Part of a small language model's weights.
Architecture: rotary positions, biases on query, key and value.
Training: a variant of Adam for these matrices, 215M tokens, 7197 steps.
Each number is 128 + 24 x the weight over the matrix's rms, rounded and kept within 0 to 255. Layers, rows and columns count from 0.

# layer 5 attention value, 128x224, rms 0.105, rows 85-124, columns 168-223
[[132 140 104 143  95  98  84 153 114 144 121 128 173 122 139 140 142 158 147 137 144 124 142 151 120 119 180  99 142 128 116 153 103  99 155 147 124 141 112  96 143  70 104 106 112 110 114 143 123 149 142 148 110 141 147 117]
 [111 140 130 130 130 117 156 112 130 130 139  97 125 128 149 107 139 132  84 137 124 112 117 106  94 123 144 110  85 131 137 140 136 151 175 111 130 144 167 118 111 153 153 196 118 122 108 128 120 120 115 115 114 131 125 122]
 [154 156 115  91 130 139 160 138  93 144 141 133 112 120  80 146 138 127 102 173 140 162 126 112 139 131 118 153 142 149 118 121 134 156 149 118 113 158 119 113 128  88 149 125  98 147 141 147 129 113 120 149 143  93 118 151]
 [117 110 138 153  93 156 118 121 119  93 148 111 160 130 138 122 109 145 160 145 116 154 118 115 126 126 139  91 108 115 130 142 105 149 154 113 190 141 128  91 139 103 139 135 142  95 148 120 111 107 142 154 184 198 128 141]
 [152 161 122 109 132  94 151 106 114 123 117 139 141 131 100 155 120 174 156 137 141 156 119 108 128 115 138 137 130 148 153 121 106 108 126 151 133  92 143 130 125 121 143 114 125 106 136 113 129  97 150 125 146 105 126 108]
 [125 144 123 127 142 185 188 112 130 122 118 110 122 117 112 127  69 126  99 109 139 104 166 112  88 137 132 138 161 122 137 112  84 116 147 102 134  85 113 137 141 129 130 157 158 130 161 150 129 138 119 117 128 111 146 128]
 [124 119 126 142 114 112 112 107 118  95 142 185 148 158 151 119 142 135 132 126  99 135  91 112 121 120 123 107 105 140 146 139 126 131 121  93 166 129 145 128 143 125 160 120 124 134 123 105 119 130 139 132 109 171 104 142]
 [130 157 136 138 110 112  79  98 102 163  95 126 113 158 155 142 116 124 135 124  95 162 216 151 161 204 158 136 121 116  97 107 115 119 120 168 160 122 154 124 125 110 165  94 135 145 143 152 110 131 178 144 157 155 141 135]
 [110  93 125 132 154 140 118 121 145 171 112  85  89 181 126 126  88 141 116 105 124 132  82 148 139 161 120 132 146 102 121 130 121 124 147  98  79 148 138 103 151 115 152 127 144  94 103 106 118  99 140 126 158 151 120 143]
 [ 81 129 118 109 115 126 115 153 142 145 116 150  95 147 110 145 106 127 104 134 117 109 130 134 158 124 132 111 161 127 165 131 175 144 106 116 123 106  97 106 175 152 128 110  99 127 144  96 107 138 113 124 119 137 123 118]
 [109 111 119 133 156 128 132 133 114 128 120 132 144 144 139  82 127 134 156 146 115 129 108 125  84  97  91 130 121 143 143 105 128 154 140 118 140 126 160 120 106 151 117  99 147 114  99 131 134 121 106 162 153 130 130 151]
 [135 135 106 137  99 105  84  95 157 112 107 123 164 136 128 140 154 145 143 179 125 115 101 115 152 114 131 135 134 126 149 133 141 129 125 142 114 116 143 104 156 123 116 133 168 101 156 137 121 147 179 113 112 137 118  95]
 [116 124 131 143 120 146 129  82 124 163 147 108 124 125  90 137  97 108 136 131 110 149 107 117 139  85 123 110 144 146  92 117 154 147 159 119 119 151 118 106 149 131 142 106 113 152 141  97 127 126  94 116 103 134 119 180]
 [130 106 158 121 134 110 109 150 129 111 109  85 107 136 142 128 110 153 118 105 121 135 149 124 170 113 136 147 132 123 123 102 127 124 139 115 150 129 126 134  98 157 131 149 138  83 140 131 132 119 144 135 128 123 122 171]
 [133  95 160 174 137 121 136 167 133  96 162 102  99 128 144 156  89 154 119 106  79 108 125 123 107 145 115 149 129 130 116 103 130 134 119 130 138 138 140 125 144 155 141 126  78 106 137 131 137 144 116 153 178 149 137 116]
 [163 127 143  68 128 153 144 165 131  72 106 127 127  72 149 131 111 151 106  95  84 128 138 132 160 127 137 157 150 131 156 124  87 110 116 105 166 151 160  99 156 132 137 167 156 147 185 105 149 169 143  95 111 105 128 162]
 [166 131 126 131 150 102 152 155 153 141 110 128 129 112 151 112 149  84 122 166 117 111 117 139 152 119 115 146 135 136 153 112  88 161 156 114  88 119 131 122 112 152 126 108 175 124 130 170 143 167 142 151 113 135 126 147]
 [160 118  83 119 144 148  96 107 116 118 133 114 141 114 137 121  98 125 135 133 120 120 125 128  80 135 128 165 159 109  96 119 140  95 174 109 133 158 166 139 120 137 128 130 121 111 137 120 129 119  97 141 158 124 126 142]
 [ 87 132 124 150 138 130 120 112 127  94  77 155 165 143 173 114 157 122 130 103 126 145 125 101 120 106 108 167 154 152 192  98 104 117 152 129 140 107 128 120 118 140 123 119 134 113 119 115 161 111  77 138  95 161 131 153]
 [102 150 107 122 120  90  93 105 111 132 136 137  93 129 136 152 106 110 122 144 125 124 106 168  90 105 163 115 129 131 107 107 128 103 163 132 138 100  98 143 147 132 146  83 156 122 158 142 127 125 143  98 137 112 135 125]
 [128 131 136 146 141 156 118 123 118 127 146 156 125 133 113 110  99 129 155 140  98 120 145 139 119  84 129 133  77 132 125 107 126 120 171 106 135 106 137 110 112 139 110 106 129 134 140 133 119 144 113 134 167 125 119 146]
 [124 177 154 109  76 139 160 127 148 134 127 132 105 110 110 128 155  94 136 111 133 159 144 150 112 142 144 134 161 106 112 117 116 104 189 168 149 140 126 129 151 131 151 109 130 126 151 109 132 109 153 110 137 114 133 119]
 [112 121 130 137 122 134 183  91  87 125 107 151 108 108 141 129  84 141 112 124 165 112 102 134  83 142 140 106 187 144 108 132 114 142 158 120 165 132 123 135  99 120  94 124 119 124 124 143 115 128 167 165 111 144 129  91]
 [119 125 121 138  99 167 121 123 133 144 131 132 116 163 144 124  93 141 156 146 132 130 150 141 149 126 153 141 116 109 155 120 114 116 138 129 104 175  76 116 141 123 178 104 138 139 103 144 135 101 133 131 147 113 140 176]
 [126 138  99 128 107 148 161 171 125 154 138 121 141 115 150 129 153 112  84 102 132 121  86 171 120 123 134 136 142 148 122 125 158 122 165 135 139 100 163 122 145 135 106 139 141 128 165 116 140 127 150 117  80 131 115 144]
 [110 125 118 118 156 136 122 159 163 168 149 125 136 156 106 125 123 129 167 111 127 121 125 116 200 119 132 131 117 102  96 132 131  93  85 105 105 156 122 126 121 138 105 120  82 135 121 104  93 132 173 127 167 102 113 105]
 [157 120 122 125 126 150  84 132 114 137 110 106 102 136 128 131 125 155 121 121  92 128 131 138 102 179 100 144 101 113  91 102 138 143 165 119 151 156 132 153 114 123 114 113 128 134 138 136 128  73 146 136 137 158 134  99]
 [ 82 164 102 141 128  99  99 121 140 113 128 128 155 151 153 149 107 131 126 121 104 117  70  94 140 148 129 136 146 164  93 129 136 150 137 122 140 124 141 157 108 135 140  86 143 110 104 132 131 121 139 105 141 164 125 146]
 [126 134 132  90 140 141 124 171 138 175  76 128 137 149 148 122 100 180 151 120 114 126 128 136 100 106 118 145 142 112  94 134 161 109 131 135 143 116 106 176 122 143 139 136  90 141 136 112 145 107  83 127 167 126 140 127]
 [149 129 133 109 130  79  71 156 124 138 164 153  96  97  99 137 143 127  92 134 152  88 119 142  99 113 158 148 117 102 161 137 148 127 151 111 106 101 121 120  95 187 127 110 129 118  99 118 118 153 117 112 157 132 148 142]
 [154 111 121 121 106 139  90 136 115 140 150 165 140 149  85 108 137 132 140  78 138 118 168 126 137 103 130 158 144 108 123 136 129 108 135  65 143 118 130 112 129 122 141 157 130 143 120 133 139 122 104 112 131 130 137 157]
 [120 111 165 173 128 121 164 131 147 126 102 121 110 109 168 155 167 158 174 120 143  98 170 138  67 106 111 165 121  94 106 147 133  96 106 111 114 123 180 139 111 138 126 142 109  81 159 117 135 125 137 147 113 117 135  82]
 [135 159 106 126 141 137 138 122 127 151 122 129 159 107 116  78 127 142 115 151 121 101 159  89 112 139 143 123 118 139 113 129 105 108 157 126 104 128 151 129 149 152 118 149 118 185  89 142 139 105  87 139 130  67 135 141]
 [158 131 128 119 131 121 184 170 131 133 139 147 103 140 106 141 161  97 131 110 135 152 132  99 113  93 161 126 110 142 137 138 150 122 140 146 117 171 135 102 130 113 148 140  84  93 126 137 157 111 106 146 151 139 134 119]
 [141 116 123 152 120  79 126 120 136 119 144 118 105  62 123 131  93 104 103 102 124  87 131 168 121 128 131 118  96 122 188 103 149 126 153 147 173 128 146 127 167 122 139 133 143 133 124 120 120 103 124 153 119  82 149 126]
 [159 131 136 144 137 133 139 165 117 146 121 156 103 103 135 160 101 139 131 143 105 116 149 178 100 121 154 143 136 144 116 117 106 102 129 126 157  96 133 140 105 133 159 104 116 116 116 160 123 132 119 135 102 128 141 130]
 [151 141 137 168 131 138 136 115 123 122 117  93 131 161 156 134 152  98 135 186 123 119 139 122  81 109  92 151 126 137 137 111 127 134  79 153 159 146 183 123 122 136 139 129 168 149 161 154 140 138 109 156 122 150 127 187]
 [114 122 127  90 187 144 142 136 136 136 108 143 114 109 101 129 169 119  88 149 105 114 127 111 148 109 124 154 140 142 152 134 171 145 149 136 115 109 148 173 119 114 152 109 113 147  90 145 118 141 129 120 138 101 127 105]
 [111  73 161  86 128  91 113 140 123 136 108 134  92 130 104 121 118 184 119 159 123 164  90 104  98 153 140  73 117 123 114 155 169 116 134 181  80 123  89  80 118 132 124 111 104 128 107 129 121 112 132 128 105  96 116  88]
 [111 155 128 155 148 138 142 106 130 151 124 108 128 130 137 129  85 137 144 108 120  70  93 132 136 137 151 144 107 124 159 121 152 183 102  60 123 161 121 122 136 163 109 127 101 108 117 136 113 115 139 128 174  83 120 120]]
# layer 5 attention output (transposed), 256x224, rms 0.102, rows 149-188,213-252, columns 168-223
[[138 126 150 135 137 118 134 174 169 133 124 149 126  95 132 122 117 132 162 133  99 124  96 151 106 129 145 120  80 107 160 121 155  89 105 123 145 118 139 133 107 157 139 112 136 127 143 143 149 139 145 123 118 128 156 120]
 [ 87 151 106 127 147 131 128 130 128 140 133 118 137  95  90 197 135  93 110 116 117  89 108 119 146 124 114 123 118 120 119 157  87 111 158 113 121 174 112 134  99 189 138 126 128 170 129 132 141 135 179  85 138 137  99 123]
 [129 151 153 140 114 109 165 138  71 141 137 121 106 123 118 133 146 143 111 108 114 136 150 152 146 115 138 123  93 146 114 137 141 164 138 160 133 144 139 143 145 134 136 130 119 118 150 159 164 145  73 162 136 125  59 123]
 [179 152 147 161 135 130 142 110 135 144 108 181 106 162 104  83 153 115 173 147 108 108 111 139 129 132 117 103 122 107 141 137 135  99  68 124 105 157 137 137 103 111 160  98 122 104 150  88 106 123  98 117 130 108 152 110]
 [153 133 147 119 126 136 171 135 130 154 129 151  83  98 145 143 154 102  95 111 144 127 140  95 103 115 117 114 110 143 104  97 145  84 119 133 110 145 124 165 127 208 112 132 134 146 164 145 101 154 147 136 119  91 102 126]
 [111 109 148 104 146 138 118 132 152 122 151 109 123 149 140 128 145 111 115 122 145 119 140 153 125 120 109  96  64 150 155 111 138 112 129 144 113 113 135 145 126 127 113 152 125 123 164 100 137 109 178 112 125 121 129 138]
 [115 137 102 168 143 135 138 131 122 118 110 126  84 114 145 131 122 138 167 128 132 139 135  76 135 110 139 113 132 131 127 125 125 142 127 101 121 147 104 103 118 137 116 156 108  78  96 142  93 150  89 120 151 154  94 117]
 [139 126 131 146 150 117 114 100 128 123 165 120 104 147 147  87 129  87 153 106 113 132 130 157 135 112 117 131 107 123 130 104 141 136 117 175 123 123 137 128  82 146 144  85 139 136 153 149 137 135  59 100 125 121 142  95]
 [112 110  90 130 124 165 139 124 138 145 139 175 114 130 128 116 139 134  88  91 161 115  97 140  97 123 101 102  81 101 104 118 172 135  98 122 123 137 109 139 108  86 157 127 130 138 132  98 139 116 153 155 117 142 131 131]
 [138 134 165 126 101 117  96 111 158  86 140 145 116 146 126 131  95 131 135 133 142  95 112 158 144 111 133  97 103 122 133 132 108 126 134 130 120 141 120 135 103 125 128 145 100 121 139 165 106 119  95  98 139 130 135 149]
 [127 113 116 118 154 135 166  89 109 100 133 125 100 105 129  91 126 128 114 206 101 104 129 121 120 165 115 131 175 141 101  98 142 129 139  76 148 150 103 149  99 188 151 106  91 127 129 137 126 162 125 141 137 105 135 118]
 [150 135 131 134 135 155 108  98 137 135 130 133 126 137 106 146  90 138 121 111 122  96 146  60 122 112 150 152 117 141 115 111 124 132 118 120 135 157 131 122 150 118 114 128 127 160  98 127 111 173 101 182 120 154 126 117]
 [120 111 126 138 101 119 116 120 137 131 127 129 152 142 131 156 114  98 139 163 156 131 111 118 145 114 164 122 150 108 120 153 115 114 151 119 142 156 126 113 140 119 141 119 142 139 126 144 120 105 149 116 137 127 114 135]
 [107 190 158 117 119 110 118  91 114 149 126  97 137 153 146 124 142 136  92 140 161  90 147 108 160 106 134 146 150 136 142 126 112 145 122 136 133 122  99 137 128 122 154 106 135 146 128 119 108 162 168 107 147  92 140 136]
 [140 143 120 136 130 136 101 114 141  95 113  92 124 158 140  99 113 146  89 192 103 106 163  93 138 143 136 161 145 128 166 119 141 117 102 115 140 153 122 131 144 153 123 117 122  99 157 116 138 128 159 140 141 113 155 110]
 [124 133 156 130  96 127  99 161 138 154 124  89  66 125 112 126 153 147  69  96 132 119 169  90 151 104 129 161 130 111 105 115  97 148 105 153 138 126 106 126 133  86 127 147 146 106 113 124 152 141 126 128 125 112 152 147]
 [117 110 152  84 125 142 126 120  75 154 114 101 123  98 113 186 108 108 161 117  80 118  97 101  88 150 114 149 111 154  84 117  99 149 139 132 116 171 135 124 162 130 129 120 139  67 141 151 130  99 159 138 141 168 145 116]
 [113 153 110 149 151 129 140 130 147 123 154 130 138 104 157 114 148 150 121 130 126 148 135 132  91 165 130 139 129 134 130 106 165 123 138 111 110 122  87 143 124 132 124 138 114 164 142 119 172 132 105 113 144 142 124 101]
 [137 102 153 121 123 115 150 159 133 163  86 125  86 116 122 144 138 139 138  90 120 131 112 126 127 151 127 126 145 114 103 146  81 115 124 123 147 107 136 136 122 154 109 121 173 118 155 176 133 133 150 122 127  72 156 151]
 [142 163 118 135 146 141 144 100  72 122 119 174 157 139 153 100 117 136 116 168 130  96 115 125 108 130 150 128 105 131 132 146 117 150 100  99 143 114 129 114  86 101 141 112 163 164 144 120 126 138  88 151 104 138 149  94]
 [135  87 128  93 120 144 138  95 132 173 115 138 119 100  88 111 149  96 103 114 108  85 167 142  99 113 144 145 131 122 124 118 146 106 111 119 112 116 129 167 115 130 130 133  91 127 122 150 123 154  88 144 139 118 124 104]
 [122 132 108 147 102 148 114 138 140 128 157 104 105 157 139 138 109 124 137 125 172 143 105  94 153 141 112 138 137 132 127 133 146 111 118 149  78  96 136  68 163 138 137 130 150 177 119  92 160 151 161 145  99 105  96 128]
 [ 92 117 111 112 122  93 115 157 167 133 118 130 159 135 142 134 126 114 126  88 146 128 132 153 142 110 140 158 131 143 171 122 137 138 135 154 143 142 120 148  98 155 126 101  95 135 126 133 139 141 108  58 121 125 136 134]
 [134 110 121 107 155 159 116 141 161 124 107 127 183 106 122 109 144 134 152 113 137  99 101 145 128 146 112 136 114 126 112 138 142 115 122 126 134  74 113 100 145  73 155 104 130 137 140 171 155 117 104 133  79 128 169 132]
 [ 87 128 122 154 120 131 133 134 136 146 103 109 126 144 107 100 128 137 157 105  96 157 118 125 126 158 128 134 100 107 114 136 146 144 132 146 161 101 129 146  78 122 104 127 109 135 158 126 148 135 180 154 139 150 149 155]
 [156 101 146 138 139 144 132 105 126 170 138 130 165 134 141 107 138  99 126 119 146 101 148 131 121 139 104 115  94  96 146 111 108  28 130 129 112 123  86 139 194  83 124 133 138 155 112 124 162 106 138 120 146 140 123 130]
 [155 106 135 147 123 131  98 115 143 128 104 129 104 137 129 100 130 131  73 152  98 138 160 146 120 115 110 132 167 132 127 131 146 169 121 124 111 132 145 161 138 135 164 144 147 107 108 124 154 157 138 120 103  97 111 118]
 [159 115 125 122 147 122 118 114 109 118  83 161 111 123 184 129  95 139 158 137  94 135 126 123 138 144 149 118 125 136 111 111 126 157 139 121 147 167 127 121 158 157 102 165 123  99 142 135 114 128 169 170 113  98 115 125]
 [138 166 162 142 185 132 162 115 138  99 140 148 195 140 108  97 125 162 120 148 123 114 143 173 126 152 107 174 105 118 134 109 174 139  86 141  82 105 121 132 125 138 126 113 172 167 144  46 116 109 163 127 107  82  86 128]
 [ 80 145 117 164 168 160 147 103  91 143 112 110 125 123 127 128 137 102 134 147 126 156 137 118 126 145 143 126 146 126 129 131 156 126 128  90  92  95 120 128  96 161  88 135  91 177 154 135 133 151 172 114 118 149 131 119]
 [140 114 170 135 116 152 151 110 128 117 133 136  86 114 150  87 153 128 120 154 118 140 137 125 132 115 120 131 147 117 117 112 134 123 130  97 123  99 118 129 105 121 162 134  66 118 126 114 128 110 133 128 147 122 171 105]
 [ 98 149 132 143 149 122 138 128 144 149 164 111 128 156 110 136 120 112 121 167 119 114 127 133 146 139 155 132 139 142 138 131 132 113 108 157  99  80 137 143 126 132 119 134 127 157 157 105 151 126 156 137 128  96 183 128]
 [112 112  90 141 134 110 133 119 158 115 141 112 160  98  91 102 158 130 151 138 110 118 107 114  88 127  99 151 119 133 102 140 119  94 148  87 123 107 125  95 163 132 146 124 152 116 104 144 155  80  47 119 143 155 122 113]
 [115  97 108 114 117 177 119 165 143 144 137 129 124 138 108 104 107 127 163 129 146 176 108 150 145 117 130 124  98 142 111 150 167 127 123 129 126 148 142 110 153 124 125 102 152  97 125  96 100 126 186 159  97 121  53 139]
 [115 127 113 119 119 115 104 103 138 150 140 142 107 111 121 146 120 133 122 121 153 113 125 118 128 136 146 137 122 113 145 114 111 150 154 140 101 131 137 118 128 117 149 128 142 138 140 132 159 123 104 113  99 122 148 127]
 [115 107 172 125 147 147 172 143 104 113 128 174  98 104  95 123  80 128 145 134 100 130  96 134  89 139 146 141  98 136 132 131 128 103 142 101 125 117 128 128 130  98 138 128 147 145 119 127 112 167 167 135 123 144 131 119]
 [121 151 109 117 131 137 148 143 115 120 122  85 113 127  95 104 150 159 132 129  88 124 126  82 170 160 100 155 166 186  77 132 132 169 113 155 184 123 136 108 122 162 107 113 145 133 111 143 163 121 102 153 126 141 122 142]
 [ 94 139 100 126 151  89 126 134 107 112 170 132 148 122 131 173 131 133 143 104 132 145 125 160 131  90 135 135 134 149  94 137 140 201 118 162 167 112 123 165 110 113 156 152 113 135 133 166 106 129 116 129 164 142 113 122]
 [ 81 145  94 119 148  84 148 110 177 116 126 156 126 141 102 155 120 138 136 147 117 113 152 142 120 115 131 137 147 146 118 114 151 145  95 117 153 127 120 164  79 127 130 121 100 176 131 153  93 101  84 140 160 169 112 151]
 [107  98 106 122 151 153 116 120  90 147 140 143 191 118 124 104  91 107 109 102 135 117 156 131 152 115 133 158 109 159 115 109 123 132 125 144 133 126  99 139 167 111 144 144  65 151 120 154 138 153 117 136 119 125 102 170]
 [138 161 126 113 190  83 106 129 170 114 104 121 110 123 137 178 169 145 126 133 124 145 147 113 137 109  87 187 106 156 157 103 119  91 119 124 126  69 160 132 130 131 139 116 105 140 145 122 151 124 125 103 139 102 135 142]
 [ 98 105  97 136 157 157 131 142  89 119 112 130 121  86  91 115 104 125 156 137 156 142 132 126 152 117 122  87  85 144 108 180 125 115 110 181 147 140 102 131 147 128 149 139 119 120 166  79 126 120 115 126 119 127 132 125]
 [139  95 115 151 149 151 142  95 104 104 153 110 130 104 144  83 175 123  90 118  73 127 125 156 139 128 154 107 113 160 142 132 121 114 139 138 125 130  79 120 120 163 102 106 131  99 173 130 133 104  90 160  99 127 101 123]
 [130 109 115 121 109 110 142 141 122 121  99  83 108 163  74 155 135 115 176 147 144  99 121 134 137 130 125 172 115 116 159 146 160 135  74  86 106 128  91 138 123 156 162 106 113 130 107 113  86 143  86 108 134 149 142 126]
 [134 112 120 125 113 123 146 104  92 119 112 130 112 131 168 153 150 130 120 107 139 132 111 103  99  93 102 127  96 159 123 154 105 136 150 122 138 116 147 126 133 152 112 142 142 105 159 139 120 116  97  96 133  97 103 117]
 [176 112  91 138  93 184 115 131 116 149 119 143 116 142 130 163  98  82 165 135 117  79 135 143  83 109 127  88 124 122 142 162 131 102 128 124 125 119 137 142  97 106  81 140 150  96 139 126 123 131  71 137  86 151 142 115]
 [102 154 116 122 150 118 174 105 100 114 147 129 131 113 130 133 127 140 167 134 168 108 126 135 116 103 102  85 119 140 164 117 132 158 106 127  94 130 126 139 130 160  93 116 114 121 130 121 115 127  78 123 161 131  91 119]
 [ 93 130 107 132 153 107 113 105 137 158 159 149  55 151 105  94 130 112 124 179 128 138 106 112 140 127 100 120  81 142 126  99 151  99 152 131 114  95 169  78 145 124  88 106 109 161 130 162 126 112 108  85 153  76 130 143]
 [163 126 110 153 140 162 103 149 146 149 160 121 112  69 109  99  99 135 117 120 154 154 118 128 105 132  97 126 145 112 101 147 123 155 136 117 120 152 113 142 123  93 138 151  98 151 136 130 153 145 126 166 120 124 163 129]
 [103 109 168 109 143 124 158 107 126 126 145 124 105 103 163 136  82 124 165 141 182 124 108 126 165  85  91  94 113 132 155 142 144 157 105 112 102 127  98 147 153 141 110 175  70 137 144 156 150 104 115  65 151 108 123 102]
 [108 114 106 148 115 176 132 118 107 128 112 125 117  94 142 114 111 127 124 146 128 161 131 123 152 112 120 133 169 104 110 113 120 110 139 102 129 151 112  96  96 138 135 138 113  98 136  86 177 146 114 145 126 121 107  97]
 [108 140 139 105 138 167 147 114 100  78 136 146 130 180 142 189 125 167 161  91 138 133 135 123 112  96 112 161 134 125 152 103 140 145 104  49  90 109 142 122 195 162 150 104 111 130 120 119  90 136 125 146 118 110 107 119]
 [103 135 107 166  77  76 117 100  97 131 172 110 123 118 167 135 130  90 115 100 135 128 132 130 151 114 151 111 113 133  99 142 115 137 154 172 126 137 136 140 130  95 130 174 111 156 138  94 117 121 113  93 129 134 107 149]
 [137  93 138 115 128 171 108 136 149 118 115 110 131 150 115 130  99 113 143 140 170 122 116  76 114 152 118 108 127 118 150 137 140 146 108 108 145 133 113 135  92 113 126  98 125 130  93 119 131 138 153 169 122 113 137 136]
 [112 138 108 135 121 153 149 145 143 102 138  98 121 122 156 128 103 111 137 164 147 172 140 110 148 127 180 141 131 127 102 133 138 120 145 104 129 161 129 131 113 105 130 125 128 101 111  89 156 149 104 122 111 129 129 104]
 [ 99  89 159 129 120 121 135 104 132 178 162 170 136 143 102 131 136 138 156  92 134  72 126 117 104 141 156 139 130 146  91 114 130 146 117 142 152 138  94 127 125 164 113 101 138 129 108 190 111 149 133 107 172 110 112 112]
 [155 116 137 118 115 122 120 120 107 103 139 167 140 131 123 135 148 132 100 164 144 132  98 138  81 117 134 164 107 130 117 129 106 119 175  98 118 129 147 113 154 152 127 151 140  93 116 128 135 120 139 149 146 146 136 115]
 [169 110  86 141 110 139 121 141 115 125 163  98 104 132 174 146 161 102 162 127 118 134 135 150  96 163 122 136 165 174 159 142 159 109 119 112 126 117 124 178 172 101  90 109 129 127 136 127 136 113 111 140 116 117 133 126]
 [159  92 116  74 155 148 153 104 151  87 117  97 122 131  90 119 137 108 120 125 173 134  99 148 104 111 108 105 130 152 152 115 152 145 152  57 105 143 129 166 157 119 102 135 123  91 142 148 120 104 106 139 128 101 160 173]
 [144 118 105 138 185 116 114 101 151 121 121 144 144 157 146  99 126  85 131 106 141  80 126 121 126 134 114 142 116 162 122 132 115 131 120 139 134 147 111 142 159 146 146 122 152 133 129 114 129 106 114 180  61 136 176 148]
 [140 117  88  90 130 157 123 123 136 157 126 147 132 112 115 121 107 121 118 113 112  87 165 141  99  97 105 173 151  97  98 139 104 138 109 129 142 135 145 136 109 132 138 125 125 135 106 100 123 143  83 108 139 165 101 109]
 [115 119  85 151 118 120 132 158 119 142 119 138 113 156 120 114  91 143 162 127 162 153 124  99 128 119 169 125 102 146 109 127 155 137 127 125 151 115 140 112 106 114 136 140 141 177 117 131 165 127 105 103 113 139 123 123]
 [107 123  72 128  87 128 162 107 157 111  66  99 113 144 138 193 111 116 137 119 129 144 157 143 142 104  91  85 116 171 166 134 155 144 143 187 132  95 161 170 125 145 127 106 129 128  88 109 138 122 111 142 112  86 120 145]
 [147 117 133 104 132 135  95 142 174 114 165  89 124  85 127  70 109  99 154 156 138 144 126 108 122  84 126 121 108 139  89 153 131 154 130  95 133 125 125 144 146  99 127  97 109 175 115 198 157 135  90 149 101 139 172 154]
 [ 98 135  70 116 110 146 151  86 133 154 116 119 121 133 132 112 147 155 128 130 110 170 128 106 142 165 141 139 146 136  87 115 132 179 159 132 164 137 170 121 154 108 122 110  99 138 112 138 133 120 132 114 185 142 138 126]
 [118 106 134 130 102 107  98 110 109 143 119 102 148 109 172  98 148 128  73 114  88 134 141 121 117 163 138 158 155 151 139 129 106  96 157 164 145 131 100 117 144  91 115 152 114 131 101 146 156 147 160 129 117 169 120 113]
 [116 142 122 172 106 147 106 144 136 172 156 129 119 122 127  75  94 133 140 139 109 116 164 142  99 134 150 153 148 100  85 133 131 137 133 127  72 116 156  95 123  91 122 115 158 132 108  98 130 184 131 168  92 127 131 171]
 [121 115 155 139 157  77 170 124 111 141 120 109  95 141 160 136 104 119 179 108 155 113 133  91 126 133  69 112  84 142 111 119 157  88 129  67  96 113 147 107 165 126 119 173 130 157 181 129 117 135 151 134 145 109 136 145]
 [152 115 127 110 114 187 120 138 145  99 155 138 123 105 117 107 111 138 134 133 130  95 117 132  71 161 150 141 127 111 161 107 124 152 111 119 135 147 106 144 113 157  92  98 158 102 142  92 133 180 119 165 104 134 132 146]
 [107 209 134 167 140 106 133 130  98 143 164 147 105  95 175 105 131  96 147 122 147 159 121 121 122 107  89 139 145 128 101 150  86 123 147 138 130 136 148 122 126 109 112 131 162 127 167 100 143 151  75 115 142 150  85 115]
 [116 110 114 122 128 162 114 135 143 148 185 138 107 111 140 122 140 120 161 117 121 122 136 108 122 124 136 141 138 125 100 101 119 137 119 104 113 108 150 109 150 138 131 112  90 129 144 164 131 100 128 161 148 141 139 136]
 [119 137 134 109 107 141 132 151 126  88 118 122 144 146 103 180 126 112 133 142 126 156 101 144 158 107 144  81 141 112 147 119 134 136 135 143 115 116  85 173 128 113 163 124 128 138 124  61 132  93 155 125 115 115 136 132]
 [132 100  85  87 136 149 122 131 128 108 134 141 104 116 113  91 155 151 137 118 116 107 137 151  88  95 151 136 124 166 120 113 134 103 100  97 136 149 121 117 116 121 105  99 114 100 147 116 135 145 118 126 101 134 122 118]
 [121 145 135 102 113 105 113 184 112 148 111 142 145 117  77 118 149 135 143 165 161 129 104 139 166 144 154 167  94 137  77 139 122 125 156 141 135 168 144 140 105 118 144 134 144 127 140 101 136 160 119  80 160 142 152 135]
 [118 127  98 152 142 118 157 103 139 173 102  87 104 122 143 124 152 136 132 147 104 129 178 152 130 101 118 148 150 105 122 165 116 140 122 171 120 127 143 110 101 102 178 119 167 131  96  88 169 111  87 126 137 128  76 101]
 [138 138 148 124 142 132 170 157 151 101 136 128 103 149 125 129 140 117 120 166 161  91 113 129 139 146 141 159 110 153 132 121 107 103 117 109 127 137 154 143 138 118 140 109 155 139 148 128 111 126 123 117 125 131 135 140]
 [152 113 131 124 118 157 119 148 163  96 161 106 100 102 109  94 117 123  82 123 109 156 118 126 139 111 159 145 179 134 137 122 109 107 139 119 139 113 132 143 129 114 116 111 136 122  99 100 125 112 112 164 116 122  70 128]
 [165 141 122 130 175 144 133 134 113 133 154 135 136 149 132 170 143 130 135 145 148 155 127 165  91 161 141 153 136 135 144 125 107 174 118 131 118 130 136 112 156 132 125 159 138 111 116 119 139 140 130 156 160  61 136 127]
 [124 104 131 102  97 118 141 135 142 102  85 136  94 159 121 145 128 134 129 110 126 144 144  92  93 137 138 121 135 140 137 119 127 181 129 127  96 127 132 112 105 127 153 149 143 113 151 110 118  90  98 118 129  99 139 123]
 [117 115 158 107 160 131 102 133 152 135 157 109 141  84 124  91  99 130 142 167 112 142 131 144 110  92 112 115 124 160 119 156 138 141 126 151 134 165 140 170 126 102 119 124  78 146  85 139 172 129 150 132 122 137  91 123]]